Each number is 128 + 32 x the weight over the matrix's rms, rounded and kept within 0 to 255. Layers, rows and columns count from 0.

# layer 12 attention output (transposed), 192x192, rms 0.225, rows 167-191, columns 64-127
[[158 164  83  87 150 154 129 150 117  82 192 128 122 111 101  99 169 149  87 145 147  84 158 185 157 167 133 121 147 165 121 140 113 143  46 123 127 128 126 141  67 111 109 104 177 108 142 108 134 178 156 148 160 153 120 184 109  97 112 111 173 123 196  99]
 [160 138 156 129 138 129 193  41 117 111  88 127 153 137 115  77  85  95 117 142  78 137  99 101 149 134  90 102  69 112 157 139 164 115 131 129 109  86 109 121 178 193 131  74 165 109 115  89 137 141  89 123 103 104 120 134 116 135 155 123 170 157 117 120]
 [132 167 119 149 160 136 186 124 134 126  91  97 127 123  59  91 160  92 122 239 151 114 114 102 107 135 117  85  21 134 100 161 137 129 149 113 141 151 148 110 176 143  87 117 100 122 139 155  86 137 101 104 129 150 101 153  64 138 144 190 135 138 144 149]
 [148 152  89  15 147 131 121 117  95  78 104  71  82 116 167 100 108 135 156 132 109 147 134  86 126  60 146 210 101 181 137 127 112 142 150 144 159  74 127 147 137 155  50 141 187 128 149 117 123  62 208 134  75 185 199 104 181 144 114 105  44 168 129 109]
 [156 172 111 168 136 131 144 164 124 165  79  66 138 102 179 155 134 130 103 147 124 147 137 178 170  80 149 115 141 158 104 180 132  45  60  47 178 119  75 122 139 141  73 151 114 118 140 137 136  67 131 189 164 157 180 104 158 174 152 132 108 146 188 118]
 [140  86 175 155 161 163 137 115  69 151 150 177  95 113  90 160 115 100 175 122 159 158 103 163 161  65 183 106  78 115  81 132  93 177 125  81 230 121 151  61 124 146 128  96 121 177  85 171 141  97 225 157 152 175 104 195 114  80 127 101 168  83 107  79]
 [200 150  53 108 160  79 130 183 110 170 115 125 148  88 132 122 119 127 107  87 144 135 185 146 137 106 198 127 130 124 187  95 112 152 111 167 116 170 110 125 122 154 143 157 100 199 127 117 151 124 152  98 104 175  54 103  75 134 100 103 110  82 123  89]
 [147 143 158 159  90 138 183 120 194  96 106 141 152 131 151  48 103 110 132 154 106 167 109  70 120 124 126  67 147 113 107  70  89 101 194 157 167 112  68 181 123  54 151 121 137 180 124 169 106 169 175 100 124 176  97 127 124 143 133 116  83 110 143 142]
 [158 113 143  80 154  91 147 137  93 146 152 170 119 178 206 145 181 174 122 168 126 110  96 141 130 142  63 142 118 129  35 108 129 170 154 115 150 163 117 124  91 122 142  63 137 168 117 127 160 103 165 100 168  76  77 116 152 119 120  91  82  77 136 164]
 [140 128  98 139 136 135  59 105 113 131  78 162 175 110 117 139 163 109 125 119 139 213 116 104  84 133 196  99 126 135 171 172 166 142  70 122 135 126 124 163 206 123 114 188 187 136 167  99  90 157 149  90 113 177 153 138 152 177 144  38 149 135 100 201]
 [142 101 126 148 118  70  67 210 117 166 135 179  91 145 178  88 151 137 120 164 122 103 124  89 124 157 118 157 154 126 188 157 148 115 135 130 142 139 133 107 163  95 125  59 120 185 173 126 142 104  48 168 150 145 154  92 105 106 170 115 106 106  92 131]
 [ 69 132 111 100 149 119 150 134 140 190 143 140  98 109 170 172 122 152 223 180 121 145 144  85 101 135 141 121 137  75 113 202 149 160 155 182 142 185 166  65 105 149 161 110 148 115 206 122 112 180 129 142 117 117 108 133 104  49  72  95 131  63  93 161]
 [100 104  75 107  79 160 143  88 164 145 127  36 120 110 164 129 181 153  89 128 127 168 152 171  89 117 174 118 166 145 113 142 115 114 200 152 147  94  93  86 130 154 123 128  69 129 149 106 111 119 125  98 156 104 112 172 110 122 117 173 145 107 192 113]
 [145 150 152 112  82 176 153 129 148 208 137 157 157  65 106  65  72 112 127 152 150  87 126 119 112 131 138 128 121 128  46 120 165 135  93 147 169 168 142 174  96 132 174 177  77 119 163 112 123 131  88 143 115 162 135  86 156 108 126  99  94 107  99  72]
 [159 144 121 137  86 118  67 123 159 140 132  69 177 169 166 171 193 132  90 126 112 147 104 140 127 106  61 131  84 133 112 177 121 101 147 154 144 168 131 162 159 171 105  81 140 157 100 123  86 169 178 200 138 139 143 125  97 161  98 112  72 138 129 159]
 [130 153 151 116  81 165 157 106 118 131 124 130 140  96  78 142 131  77 180 149 135 117 111  94 111  72 163  95 122 134 155 106 122 109 164 168 129 133 174  56 165 172 116 113 158 173 136  72 137  89 143 155 136 114 108 150 134  97 196 123  98  98 185 127]
 [ 78 163  94 141 149 116 168 159 104  93 162 182 123 194  53 114 110  65  94 120 149 116 150 120  89 118  80  89  81 137 123 136 124 178 166 166 101  80 200 153 177 114 133 141  35 118  77 108 167 133 133 175 141 114 128 115 120 185  98  57  93 100  95 117]
 [110 140 156 183 141  56 135 115 150  79 117 123 163 139 128  97  87 125  86 109 133 183 142 108  83 143 141 128  69 180 172 105 183  73 185  77 110 111 119  97 174 122 108 218 110 137 154 132 120 117  89 146 203 122 128 103 105 123 110 110 107 138 149  96]
 [ 95  68 152  70 166 112 150 163 118 141  71  87  31 197 100  82  19 157 112 121 110  84 136 121 155 158 108 125 148  80 153 214 103 146 123 157 141 155 156 130 121 135 136 153 160 152 146 122 127 135 215 108 182 127 122 152 146 171 135  91 131  57 128  87]
 [142 168 149 122 131 152 131 162 125 124 152 197 112 124  82 134  97  88 131 155  90 144 101 121 117 107  68 130 147  68 179 158 157 169 124  45  92  80 120 125 118 154 167 113 129 170 154  97 114 106  37 144 194 109  69 113  97 111 106 117 136 147 166 168]
 [ 97 100 182 102 104  69 191  70 114  97 120  62 154  70 188 209  81 140  61 112 199  79 135  76  85  94 131 104 173 179 149 136 114 125  57 138 156 169 127  82 184 207 122  99  88 157 110  88 100 160 142  91 130  95 107 118 133  71 124 110  96 135 145 117]
 [ 94 109 155 115 100 120 111 134 118 103  88  82 147 201 147 150  87 126 174 119 126 102 109 139 148 129 175 152 111 135  81 135  86  95 161  93 111  98 105  98  37 123 127 164  92 120 121  88 155  93 150 146 125 166  82 114 154 124 160 167 104  90 158 204]
 [144 107 113 138 107 115 140  83 109 121 139 102 179 175 164  98 141 156 153  74  76 138 114 142  97 126 182 130 140 106 109 112 128 168 128 171  90 149 168 123 202 112  91  82 107 134 133 158  70 111 192 191 239 179 101 174  99 154 126 191 103 132 174  67]
 [157  95 142 132 156 100  93 122  85 159 136 160  92  85 138  95 105 176  98 203 128 105 181  86 150 108  84 159  97 137 122  83 127 126 104  65 119 179  78 161 114 195 149 107  87 107 198 188 125 117 155 139  90 184 115  64  93 178 108 107 153 118 119 110]
 [110 149  54 132  76 137 154 141 182 173 130 159 116 105 130 133 101 123  76 164 179 125 131 103 220  93  85 190 140 101  47 137  91 182 142  78 111 114 167 117  75  74 164  85 144  99 143 158 131 168  93 153 125 142 100  62 121 110  95  95 136 148 104 148]]
# layer 12 attention value, 192x192, rms 0.253, rows 168-191, columns 64-127
[[ 58  76 144 155 152 155 120 133 141 120 118  62 107 196  77 116 116 168 123 127 136 148  68 103  58  94 228 177 195  62 157  92 165  91 100 114 151 119  80  75 118 129 120 148 205 129 192 151 151 122 117  81 104 123 121 174 176 162 126 140 124 142 156 171]
 [ 93  92 133 167 146 108 106 136 147 178 117 164 103 158 112 125 154 131 139 152 128 145 117  90 154 105 198  97 133 146 154 173 152 115  99 175 142 164 121  51  80 147 112 198 130 124 108 121 134  93 124 153 155 215 133 164 185 149 111 100 100 162 191 142]
 [ 78 152 153 153 136  73  64 153 136 182 116 147 105 143 112 154 224 119 150 134 114 126 107 142 151 140  64 125 136  64 110 102 144 126 134 151 122 177 145  75 128 104 160 128  68 125 117  86 106 140 158 122  99  99  64 128 162 108 106 167 169 158  83  80]
 [137  83 173 144 123 121 152 115 108 143 135 131 147 146 172 145 130 134 156 145 156 116 159 141 121  75 101  97 184  61 181 118 168 192 149  95 100 158 127 156 143 107  64 175 135  83 104  60  97 183 142  69 131 141 131  98 200 151 128 121  76 163 148 122]
 [159 136 138  95 153 134 138 156  99  71 195 127 142 128 118 137 143 187 135 160 127 138 174  38 229 116 125  94 163 117 134  88  72 134 153 163 111 138  98 133 128 151 127 100 145 143 106 165  88 101 153 148 142 102  83 152 178 115 110  98 116 182 126 180]
 [127 119 113 186 138 116 108  54  99 119 138 136 101 100  79 130 149 167  91 125 143 107 132 182 199 128  59 105 106  79 141 107 156  59 168  81  92 124 151 156 167 116 141  86 162  96  67 140 126 103 132 138  90 102 152 134 164  89  99  93  96 141 124  89]
 [157 143  72  97 107 104  88 100 125 123 169 107 173 174 106 164 116 105 153 141 118 130 146  95  91 126 104 140 114 119 165 127 195  62 133 131 112 105 120 136 158 137 187 143 152 202 111 152 124 123 131 113 161 145 108  79 158 113 146 137 105 152  64 132]
 [128 123 196 120 121 104  60 205 121 236 166 141  89 161 134 139 167 159 124 153 137 117  83 142 137 141 146 136 134 128 104 149  97  69 163 109 124 126 123 122 117 153 146 163 141 148 139 131 137 129  95 137 137 116 150  60 157 107 110 117 115 113  67 128]
 [ 91 169 112 129 118 127 122  78 138 106 224 124 147 179 120 166 119  49 179  94 142 181 127 164 153 149  94  98  95  88 133 164 139 108 162 196  98 145 136 152 130 127  81 123 138 128 145  80 149 172 169 114  91 134  92 155 121 199  86 108 103 126 126 164]
 [ 71  87 140 164 113 119 153 131 158 100 100 182  77 118 114  97  67 145 169 129 165 201 185 128  96 139  57  64 171 183 187 147 163 111  73 105 140 126 148 166 107 132 124 144 143 109  92 125 154  86 110 111 129 154  81 110 181  90 149  87 131 144 108 153]
 [166  71  61 125 129  99 156 137 129 134  83 123  82 110 147 155 145 184 144 116 143 134 112 136 158 110 110 113 116 104 115 148  76  94 141 188  66  87 113 165  98 143 130 136  98 172 141 130  53 124 130 125 111 145 140 102 206 129 130 114  27 130 172 141]
 [ 85 157 142 132 130 123  99 121  55 117 132 186 133 131 118 152 167 145 134  85 121 122 129 126  94 126 119 154 117 100 167 211 107 117  70 136 146 115 144 110 143 108  53  98  75 151 127  97 115 148 129 122 150  92 115  68 135 130 187 131 141  99  89 119]
 [121 111 123 213 134 141  68  76  96 141 107  93 171 195 136 147  79  82 123 123 150 136 142  81 157 157 153  98 157 160 148 102 142 128 131 147 165  99 174 148  88 126 150  74 100 120  95 160 130 148 158 140 107  74 164  94 155 117 143 196 110  92 161 171]
 [ 90  98 198 137 120 145 144 165 107 117 176 102 101 180  64 152 179 132 144 152  94 185 140  81 107 104 122 163 157  90 131 142  80 107 131 105 147 177 108 147 159 126  75 120 140 106  85 149 115 174 157  93 202 136 119 116 117 153 147 160  54 119 103 132]
 [125 143 149 197 146 116 135 196 130  95  94 133  51  92 157 118 125  94  78 111 128 120 142 105 127 155 116 102 131  94 180 158 165 126 161 118 120  94 128 116  98 195  66  79  91  71  84 135 167 138 145  81  65 126 135 140  77 139  76 156 114 141 146 133]
 [114 118 176 148  85 177 100 122 170 150 124 118 108 147 114 120 116 144 118  87 162 100 129 141  99 200 162 141  91 159 110 158  94 175 117 109 144 160  97 155 176 121 129  79  81  83 109 150 132  73 156  69 126 181  90 136 135 123  62 154  41 151 128  98]
 [125 141 157 111 130 116 183 136 113 145 109 198 149 132  74  76  79  84 111 131  35  57 125 136 143 121 182 151 123 114 109 167 117 126  40 152 155  98  90 136 102 114  71  98 111  62 121 168 163 132 137 162 103 165 195 150 129 116 155 106 205 122  18  49]
 [143 105 113 169 159 121 134 197 129  76 109 126 159 187 101 173 156 126  79 136 149 113 107 101  62 106 112 202 146 133 161 128 139  54 112 137 124  88 160 127 152  36 113 148  91 131 176 108 155 132  84 142  84 119 163 107 186 167 179  67  94 117 119  85]
 [138 121 123 120 155 122 202 130 227 100  63 147  95  71 103  95 139  61 146 184 167  80 167  83 176 116 161 126 130  90 111 102  95 123 114 112 129 116  79  98 138 108  66 137 103 170 182 100 139 179 157 117 115 156 118  96 134 137 115  66  84 132 133 118]
 [155 204 166 159 131 166 156 130  97 199 149 177 118 111 137  93 138  99 173 130 143 125  67 154 114 128 140  90 119  89 148  80  84 129  88 105 120 150 115 128   6 136  51 193 108 201 186  93 154  76 168 139 157  72 152 174 165 113 124 144 139 120 165 155]
 [100  99 122 124 129  94 190 193 125 126 160 158 182 145 128 148 136 159 115 108 124 107  67  37 195 143 152 116 118  99 150 137 105 162 106 159  78 198  83 135 135 189 112 147 182  50 162 149 163  87 112  77 194 125 161 176 154 167  86 136 162 103 135  53]
 [178 155 120 119 194 158 148 167 116 113 133 159 108 140  68 121 145 161 170 205 114 224 116 151  97  84 134 203 183 172 176 132 104 129  90 135 166 119 106 184 186 153 162 213 146  74  95  69  98 128  99 113 133  52 209 155 154 108  82 127  61 162  92 145]
 [144  35 118 130  44 108 158 114 136 153 208  92 125 166  99  59 106 106 106 133 136 147 108 192 134 100 169 177 110 151 149 105 134 118  95  97 133  50 157 121  91  67 124 112 199 142 191  90 105 197  37  91 153 191 165 183 155 146 136  81 144  81 203 115]
 [130  63 138 153 115 124 131 108 100  90  93 110 117 131 173 140  97 106 123 105 156  74 141 201 126 195 162 123 138 208 181 124  73  29 139  97 114 154 156 154 165 139 101 130 141 116 111 120 185 110  58  96 138  96  91 101 111 157 133 177 107 164 155 121]]
# layer 12 MLP up, 768x192, rms 0.246, rows 0-27, columns 64-127
[[ 82 118 137 141 160 163 135 175 144 126 229 113 127 133 136 150  63  83 182 150 174 158 163 101 142 113 109 121 123 183 168 103 123 137 138  83 144 105 103 167 175  99  79 163 133 186  85 127 120 166 148 142  95 100  96  84  88  89  89 135 149 151  88 132]
 [101 115 107 153 101 103 122  92 104 104 109 133 114 143  87 174 100 200 139 128 117 151 145 151  84  93 164 149  73 150 121 128 131 141 135 166 156 177 135 181 110 146 132 141 163 115  56 137 132 108 112 122 138 125  88  78 158 107 116 145 124  99 123  91]
 [142 140 113 150 163 113 123  88 118 101 187 145  70  44 144 104  67 126 122 170 194  78 109 133 161 155  92 118 120 143  97  83 115 164 127 163 167 167 151 175 137 146 157 156  99 120 156 140  73 110 136 113 169 127 143  73 148 135 130 135 121 157 139 141]
 [103 182  71 181 110 126 112 214 100 136 159 149 130 147 100 141  73 136 129  92 185 171  59 147 140 170 123 151 160 145 120 117  78 163  77 183 109 150 112 112  78 171 128 111  85 130 122 116 150  71 167  70 179 192 117 140 156 142 127 112 128 145 156 111]
 [132 144 170 132 132 139 138  84 152 150  98 144 156 118 213 111 122  94 137  76 126 112  81 144  91 150  95 152 171 103 166 169  68 106 153 165 163  97 192  87 102 128 197 114 120 139 182  43 103 124 114 152 138 167 112  38 159  90 132 131 105 186 130 117]
 [101 171 101 127 130 144 159 138 128 138 147  92 160 114 139 105 142 163 169  94 146 137 182 176  55 131 158 157 123 169 154  97 128 110 102 155 103 154  94 165 143  66 152 121 117 101 201 157 110  70 139 184 132  85  86  85 127 118 109 164 104 127 154 186]
 [117 119 108 122  52 133 126 161 138 133 127 108 146 150 103 143 112 126 172 161 127 198 194 129 112 173 158  80 162  75 131 138 111 131 111 153 103 135 132 189 163 142 136 103  84 115 115 166  86 158 142 189  61 121 116 176 163 139 121  96 142  76  99 117]
 [ 65  84 121 177 100 110 174 145  72 134 131 148 128 121 196 104 116 107 108 139 120 147 105 149 129 168  86 151  99 112 168 141 107 112 159 152 171 160 146 106  96 133 171 105 102 145 133 102 146 130 131  96 148 137 109 136 133 144 159 104  99  91 213 192]
 [166 117 119 114 131 144 192 178 205 144 167 124 108 123 136 141  91 105 103  83 103 140 175 111 147 144 121 110 153 151 131 146  63 112 126 142 112 128 120  88  99  54 113 121  85 139 129 168 145  89 134 165 135 146 156 158 172 179 133 141 152 126 161 108]
 [118 182 154  92 110 121 160 123 164  89 206 120 108  92 142  86 161 115  81 125 131  75  97 104  98 162 125 149 151 172 159 138  97 135 157 117 127 120 116  38 126 201 142 106 103 127 107 148 177 145  93 124 106 130 135 135 114 182  97  55 158 156 179 189]
 [126 171  96 112  94 182 135 151 123 120 156 133 119 137 140  68 182  88 104 165 152  74 170 125 174 145  63  97 189 158 176  75 128 124 112 200  52 107 114 116  86 113 100 192  96 156 150  72  65 147 204  54 145 175 144 123 115  94 119 178 151 145 131 127]
 [100 104 100 112 120 119 137 105 123 150 114 109 136 145 161 164 125 137 157 119  74  94 132 144 114 118  95 135  86 147  69 101 164 117 158 120 102 124 169 129 108 138 155  95 173 142 210  93 140 121 127  62 113 148 134 154 140  97 174 126 160 136 135  38]
 [ 80 176 180 172 103  88 123 155 154 106 137 173 137 149 133  54 149 111 132 120 126 160 136 100 149 118 105 131 145 130 152 164 110 145 125  99 110 148 126 102  83 136 167 115  76 182 149 126  74 126 126  72 152 200 144 147 172  99 131 137 146 139 127 129]
 [115 131 138 154 151 118 153  99 109 101 140 129 112 105 134 121  87 146 105 126 152 122 114  93  63 157 158 133 195 115 123  95  93 137 146 141  69 139  73 148 134  92 135 116 176 140 178 190 141 145 112 157  96 111 153 127  82 149  99 167  38 125  84 133]
 [ 87 115 187  65  94 144 153 117 123 133 142  91 110 212 132 157 140 102 112 156 137 111  97 125 150 150 131  94  72 108 150 138 135  79 151 106  88  87 158  89 142 135 227 164 133  90 138 197  96 119 110 166 116  98 116 132 149 102 162 104 123 148 174 161]
 [ 67 125  99 136  63 173 127  78 113 120 146 107 223 164 109 160 156 148  93  73  77 184 123  65  72 135 146 128 178 127 137 163 113 107 121 116 129 182 156 144 224  99 120 150 124 183 122 111 106 131 142 130  88 139  79 154 144 113 139 155  63 153  89 131]
 [ 80 118 133 114 141 180 158 119 152 106 113  95 131 127 110 134 157 166 149 151 148  58 123  80 159 141 123 140 183 125  54  98  85 129 106 155  89  73 126 145 153 122 112 137  48 106 112 146 140 149 155 120  89 150 121 150 116 152 125 115 152 182 135  97]
 [139 161  99 140 130  46 107 110 149 126  77 145 128  99 127  98 132 147 139  96  97 143 113  88  97 194  88 138 108 155 122  76 136 162 149 104 147 139 182 141 143 111 146  82 142 108 183 109 126 132 145 129 131 118 149 174 133 163 121 150  98  72 137 124]
 [ 99 106 161 118 148 149 141 130 116  82  77 145 165  72 130 104 184  94  85 126 152 154 104 120 193 104 102 140  95  66  96 144 189 102  84  99  62 127 170 168 146 184 126 165 146 164 128  66 114 152 199 150  94 169 136 144 132 136 179 174 157 100  85 138]
 [142  83 110 157 131 101 119 147 117 162 135 132 161 123 129 175 129 120 150 145 161 141 152 144 118 117 143 165 147 129 101  96 117 112  91 158 112 137 106 100 142 178 123  53 185 166  68 146  91 157 130  83 110 107 142 159 127 124 107 119  98 136  95  65]
 [ 58 143 102 118 123  58 153 175 141  92 173 147 120 161  80 152  96 112  78 143 125 107 136  98 129 136 102 127 161 106 116 148 122 151 114 172 146 195  91 147 128 140 178 109 142 180 114  94 161 132 115 183 115 135 143 163  94  97 112 101 175  81 159 148]
 [150 128 130 141  87 152 123 125 144 136 149 149 191 155 201  82 142 128 134 127 159  63 124 129 138 124 138 159 192 163  83 163 121 133  63 157 127 114  34 154 158 171 138 138  97 168 177 119 172 153 147 126 121 124 146  94 132 118 115 157 193  59 148 126]
 [ 92 165 117 129 125 155 152 120 133 106 176  52 124 157 150 138 130 110 181 155 102 128 136 156 111 147 122 108 141 142 145 113 142 203 104 152 145 103 116  91 136 128 119 158  84  95 147  85  58  76 148 133 156 167  89 133 162 142 173 107 139 173 115  67]
 [138 100  75 102 127 111 122 166 105 171 136 147 113 137 172 188  48 119 143 159 129 154  93 104  66 127 143 116 142 117 166 132 157  76 115 159 106 124 141 130  80 110 113 161 186 150 100 128 178 123 146 128 165 168 116 139 144 209 162 109 106 120  96 168]
 [144 151  99 124 155 167 112 130 128  76 123 125 148 141 125  90 107 147 164 181 165 133 112  90 127 119 128 168 147 119 150  78 146 187  93 106 114 125 157 135 169  80 100 136 139 117 118 206 116  77 104 107 190 136 124  89 142 132 119 104 102 109 138  96]
 [ 61 160 158 151 116 159 123 148 164 103  53 164 146  90 146 146 130 183 127 121 129  86 119 164 102 126 208 102 142 130  92 113  91 124  93 106 118 161 162  98 114 137 124  86 148 172 153 153 121 157  53 148 140 174  72 100 117  75 158 129 107 158 145 121]
 [178 124 111 143 184 117 104 179 113  87 122 149 166 135 167 118 148 196  99 154 131 167 135 139 130 117 222 134 176 112  88 124 125 113 159 140 115  90 100 125 163  51 160 177 152  91 130 131 158 126 151 128 178 176 121 123 113 125  75 116 102 117 112 127]
 [158 153 149 166 102 114 212 138 120  40 133 137  91 110 145  79 169 113  56 144 179 104 171 117  94 155 201 177 115 204 121  68 197 140 130 125 161  81 136  99 137 138 158 124 132 138 137 133 176 132  97 127  73 162  97  78 181 116  69 106  97 104  88  92]]
# layer 12 MLP down (transposed), 768x192, rms 0.267, rows 0-27, columns 64-127
[[175  88 120 163 141 116  99 117 141 105 129 132 148 116 139 102 101  91 113 126 156 111 134 116  62  62 134 125 174 169 137 163 104  83 129 158 191 152 170 130 141  84 135 123  90 128 148  76 134 170 101 177 128 134 130 136 154 146 158  98 126 199 134 171]
 [129  78 160 103  57  68 120 137 105 149 128 106 187 112 108 169  74 125 171  96 104 172 130 156 172 122 131 103 176 159 167 149 113 151 111  42 104 147 129 101  87 129  96 130 106  81 112 155 158 137 148 104 192 118 119 154 131 112 144 172 116  96 154 168]
 [162 134 176 126  74  94 149  82 105 128  91 119 122 114 148 134 129 147 105  47 146 127 152 115 166 110 175 115 137 127 161 125 153 140 124 104  93 108 137 138  83 101 113 157 165 142 154 154 183 160 167 112 119 116 172 136 108 148 136 161 196  98 140 125]
 [119 104 110 142 186  98 136 163 120  93 104 165 116 149 171 114  69 145 101 108 129 119 168 131  99 179 144  80 136 160 140 133 112 165 147 151 204 182 116 158 170  76 151 119  99 117 189 124 162 151 128 126 143 131  97 145 129 149 173  83 125 138  87 127]
 [ 84 164 139 103 156 155 154 214 156  76 132 108 165 132 185 170 164 137  87 144  86 129 142 101 119 165 151 161  98 165 142 153 149 153 105 133 119 150 162 115  74 148 161 135  70 134  63 125 116 122 122 197 130 138  95  72  91  87 114 119  97 155 135 112]
 [105  69 185  93 141 102  23  62 151 147 123 104 111 145 106  87 146 126 140 159  73 125 157 107 112 113  63 114 146  96 120 130  81 160  77 174 130 123 143 168 113 152  88 107 164 149 137 146 137  93 120 106 127 162 102  84 116 119  66  64 128 135 126 127]
 [149 161 181  70 207  58   6 136 136  70 183 165  98 168 100 144  98 109 107 147  94 117 171 100 188 118 119 179 189  69 115 113 112 129 153 135 149 143 128 134 110 120  80  56  98 101  92 148 120  96 145 166 165 141 198 119 146 151  94 132 103  95 138 114]
 [150 114 185 170  81  84 174  26 153 104 119 159  85  82 109 152 111 110 165 128 104 104 163 176 139 130 138 161 123 164 103  75 186  97  86 155 118 125 119 148 163 140 150 119 138 152 120 140 140 109 112 168 112 140 186 136 152 151 120 143 169 142 160 149]
 [114 100 121 173 121 137 144 110 128 117  85 148 154 183 105 160 135 135 144 115 157 112 131 132 193 153 165 176 138 113 118  87  67 123 150 165 155  95 150 167 162  98 161 141 123 103 119  88  81 179 157  88 100 152  94 180  68  67 143 164 163  90 182 117]
 [162 158 122 121 110  84 199 134 141 118 110 130  87 144 139 169 177 112  95 154 138 149 154 108  48  82 126 141  80  64 126  65 126  97 169 176 104 163 129 199 142 168 158 124 143 106 163  76 136 126 195  97 144 119 144 130  94 102 108 147 126 121 109 112]
 [175  93 190 131 135 141  80 144  92 124  94  74 179 125 106 170  81  98 126 110 221 105  97 132  78 150 125 135 197 103 114  92  83  58 185  78  88  95 157 111 121 173  78 121 114  81 108 124 197 138 153 106 222 123 174  95 117 172  56  98 139 105 120  89]
 [102 136 140 130 177  94  93  92 228 119  80 129  92 104 148 170 121 116 148 137 183 135 116 106 147  90 123  72 140 153  50 128  80 170 145 161  94 130 155 195 141 136 132  89 141 116 159 139 178  98 126  93 121 108 147  87 166 130  90 122 103 128 147 146]
 [151 152  96  74 177 128 137 117  86 131 126 152 120 107 163 174  94 132 139 172 128 156 195 176 190 178 150 114 137  96 144 121  88 155 109 156 129 125 126 151 153 151 153 134 142  60 151 122 135 105 118 165 101 105  75 154 137 177 125 145 143 143  87 123]
 [142 181 125 144 132 115 130  94  81 118 177  85 119  74 120 153 143 139 148 218 114 149 116  86 159 142 232 175 117  92 124 104 144 124 141 111 137 130 113 165  98 112  79  93 162 125 129  95 128  95 131 160  97 151 144  84 124 108 120 148 108 114 139 128]
 [159  80 129 179 120 138 134 111 102  93  99 162 118 165 146 130  89 136 140  95 114 151 142 104 117 157 124 120  95  74 154 140 178 192 102 143 126 163 163 154  80  55  76 135 149  90 169  85 170 189 134 145 131 105 185 139  87 196  83 138 163  87 162 153]
 [123 100 156  70 149 102 115  89 155 104 140 194 133 159 135 119 143 138 124 189 126 149  95 108 105  84 127  89  83 111 137 121  94 118 119 124 131 202 134 165 181 182  88  85 132 136 120 115 132 124 121  85 118  98 104 118 107 141 109 115 171 110 150 152]
 [132 116 108 139 176 153  93 164  76 130 120  63 147 131  85 131 113  99 156 139 132 109 134 103 138 150 144 120 134 118  62 133 116 116 136 134 156  65 169 137 156 154 107 158 151 130  86  82 120 108 142  78 167 147 125  87 150 120 154  82 147 161 125 111]
 [105 156 129 149  90 145 131 156  54 118 167 117 190 153  93 138 130 145  90 101 132 124  82 143 168 123 143 156 163 178 157 128 126 105 118 144 142 137  73 117 184  96 119 134 134  87 157 156  88 105 101 133  73 100  81 122 118 139 116 125 147 119 142 113]
 [ 88 151 138 130 101 106 134 153 140  81 196 127 134 155 187 146 133 108 158 158  97 110 150 108 104 163 119 194 154 135 142  97 135  80 149 168 127 181 180 170 144 123 184 105  91 164  92 159 165 153 176 181 144 161 145  86 109 159  97  90 116  84 112 104]
 [148 132 134 129 140 137 161 147 154  89 113 124 153 125 146 156  83 144 102 109  76 156 139 136  85 176 112  81 120 118 150 201 118 118  85 104 165 155 114 106  63 144  83  74 131 135 140 152  99 118 131 105  95 147 151 161 148 127 121 118 140 166 118 156]
 [138 107 161 117 185 175 195 119  23 143  71  96 152  40 143 106  99  96 155 169 178  98 113  89 147 139 134 143 109 134 135 135 141 169 183 177 127 144 131 129 146 109 164 103 142 127 142 213  77 131 142 137 130 151 134 139 106 141 169 177 137 122  90 163]
 [129 113 109 136  75 106  60 101 158 143 141 104  69 162  93 105 118 104 101 104 123 143 136 180 114 123 162 134  70 157 184 127 155 123 158 156 236 141 186 134 156 175 138 106 127 110 138 118  95 155 156  96 101 127 174 134  86 129 106 104  79 132 117 129]
 [167 140 142 101  53  90 154 106 122 114 170 173 160  90 112 110 137 154 140 145 183  94 184 139  87  69 126 147 142  69 101 116 103 126 129 108 160 190 140 119 171 114 165 137  49 191 118 163 106 111 137  95  54  93 124 161 137  80  98 116 129 141 115 145]
 [190 169 135 189  87 110  88 132 131 156 164 123  93 166 147 134 111 158 125 149  97 133 126 151  88 150 148 113 137 125  60 166  73 140 101  85 193 152  16 108  41 149 150 139 110 171 163 131 176 155 143 121 149 177 191 111 106 135 147  69 179 133 107  59]
 [104 122 149  97 101  67 164 116 170 171 110 161 118 127 135  97 140  91  93 115  74 135 174  98 133 115 133 137 114 116  60 140  84 130 154 142 188 142 136 170 129 104 137 114 136 143 158 107 116 156  87 120 131  92  87  72 103  94  89 140 118 136 134 164]
 [100 144 165 103 170 154 167 120 115 124 154 118 157 145 138 131 109 107  72 145 104 132  75 149 104 146 106  87 135 102  85 110 133 150 136  85 121 135 165  91 155 155 132  87  82 157 139 113 155 147 128  85 166 116 152 104  88 103  53 124  84 130 100 129]
 [155 129 137 173 135 148  79 172 138 150  94 149 169 108  96 117  92 165  96  83 145 145  79 117 146  98  96 139 112 129 162 168 111 125 142 144 147 107 129 135 146 118 136  72 116 182 126 132 139 142 100 137 126  59 100  93 147 180 140 169 140  64 175 162]
 [ 70 115 107 122 133 109 129 130 164 162 144 150 134 146 134 137 151 114  66 145 113  87 163 135 123 142 139 125 130 228  97 105 173 109  46 171 167 127  91 147  64 170  99 115 126 127 137 150 136 134 107 136 124 116 144 138 117 153 105 118 158 164  83  84]]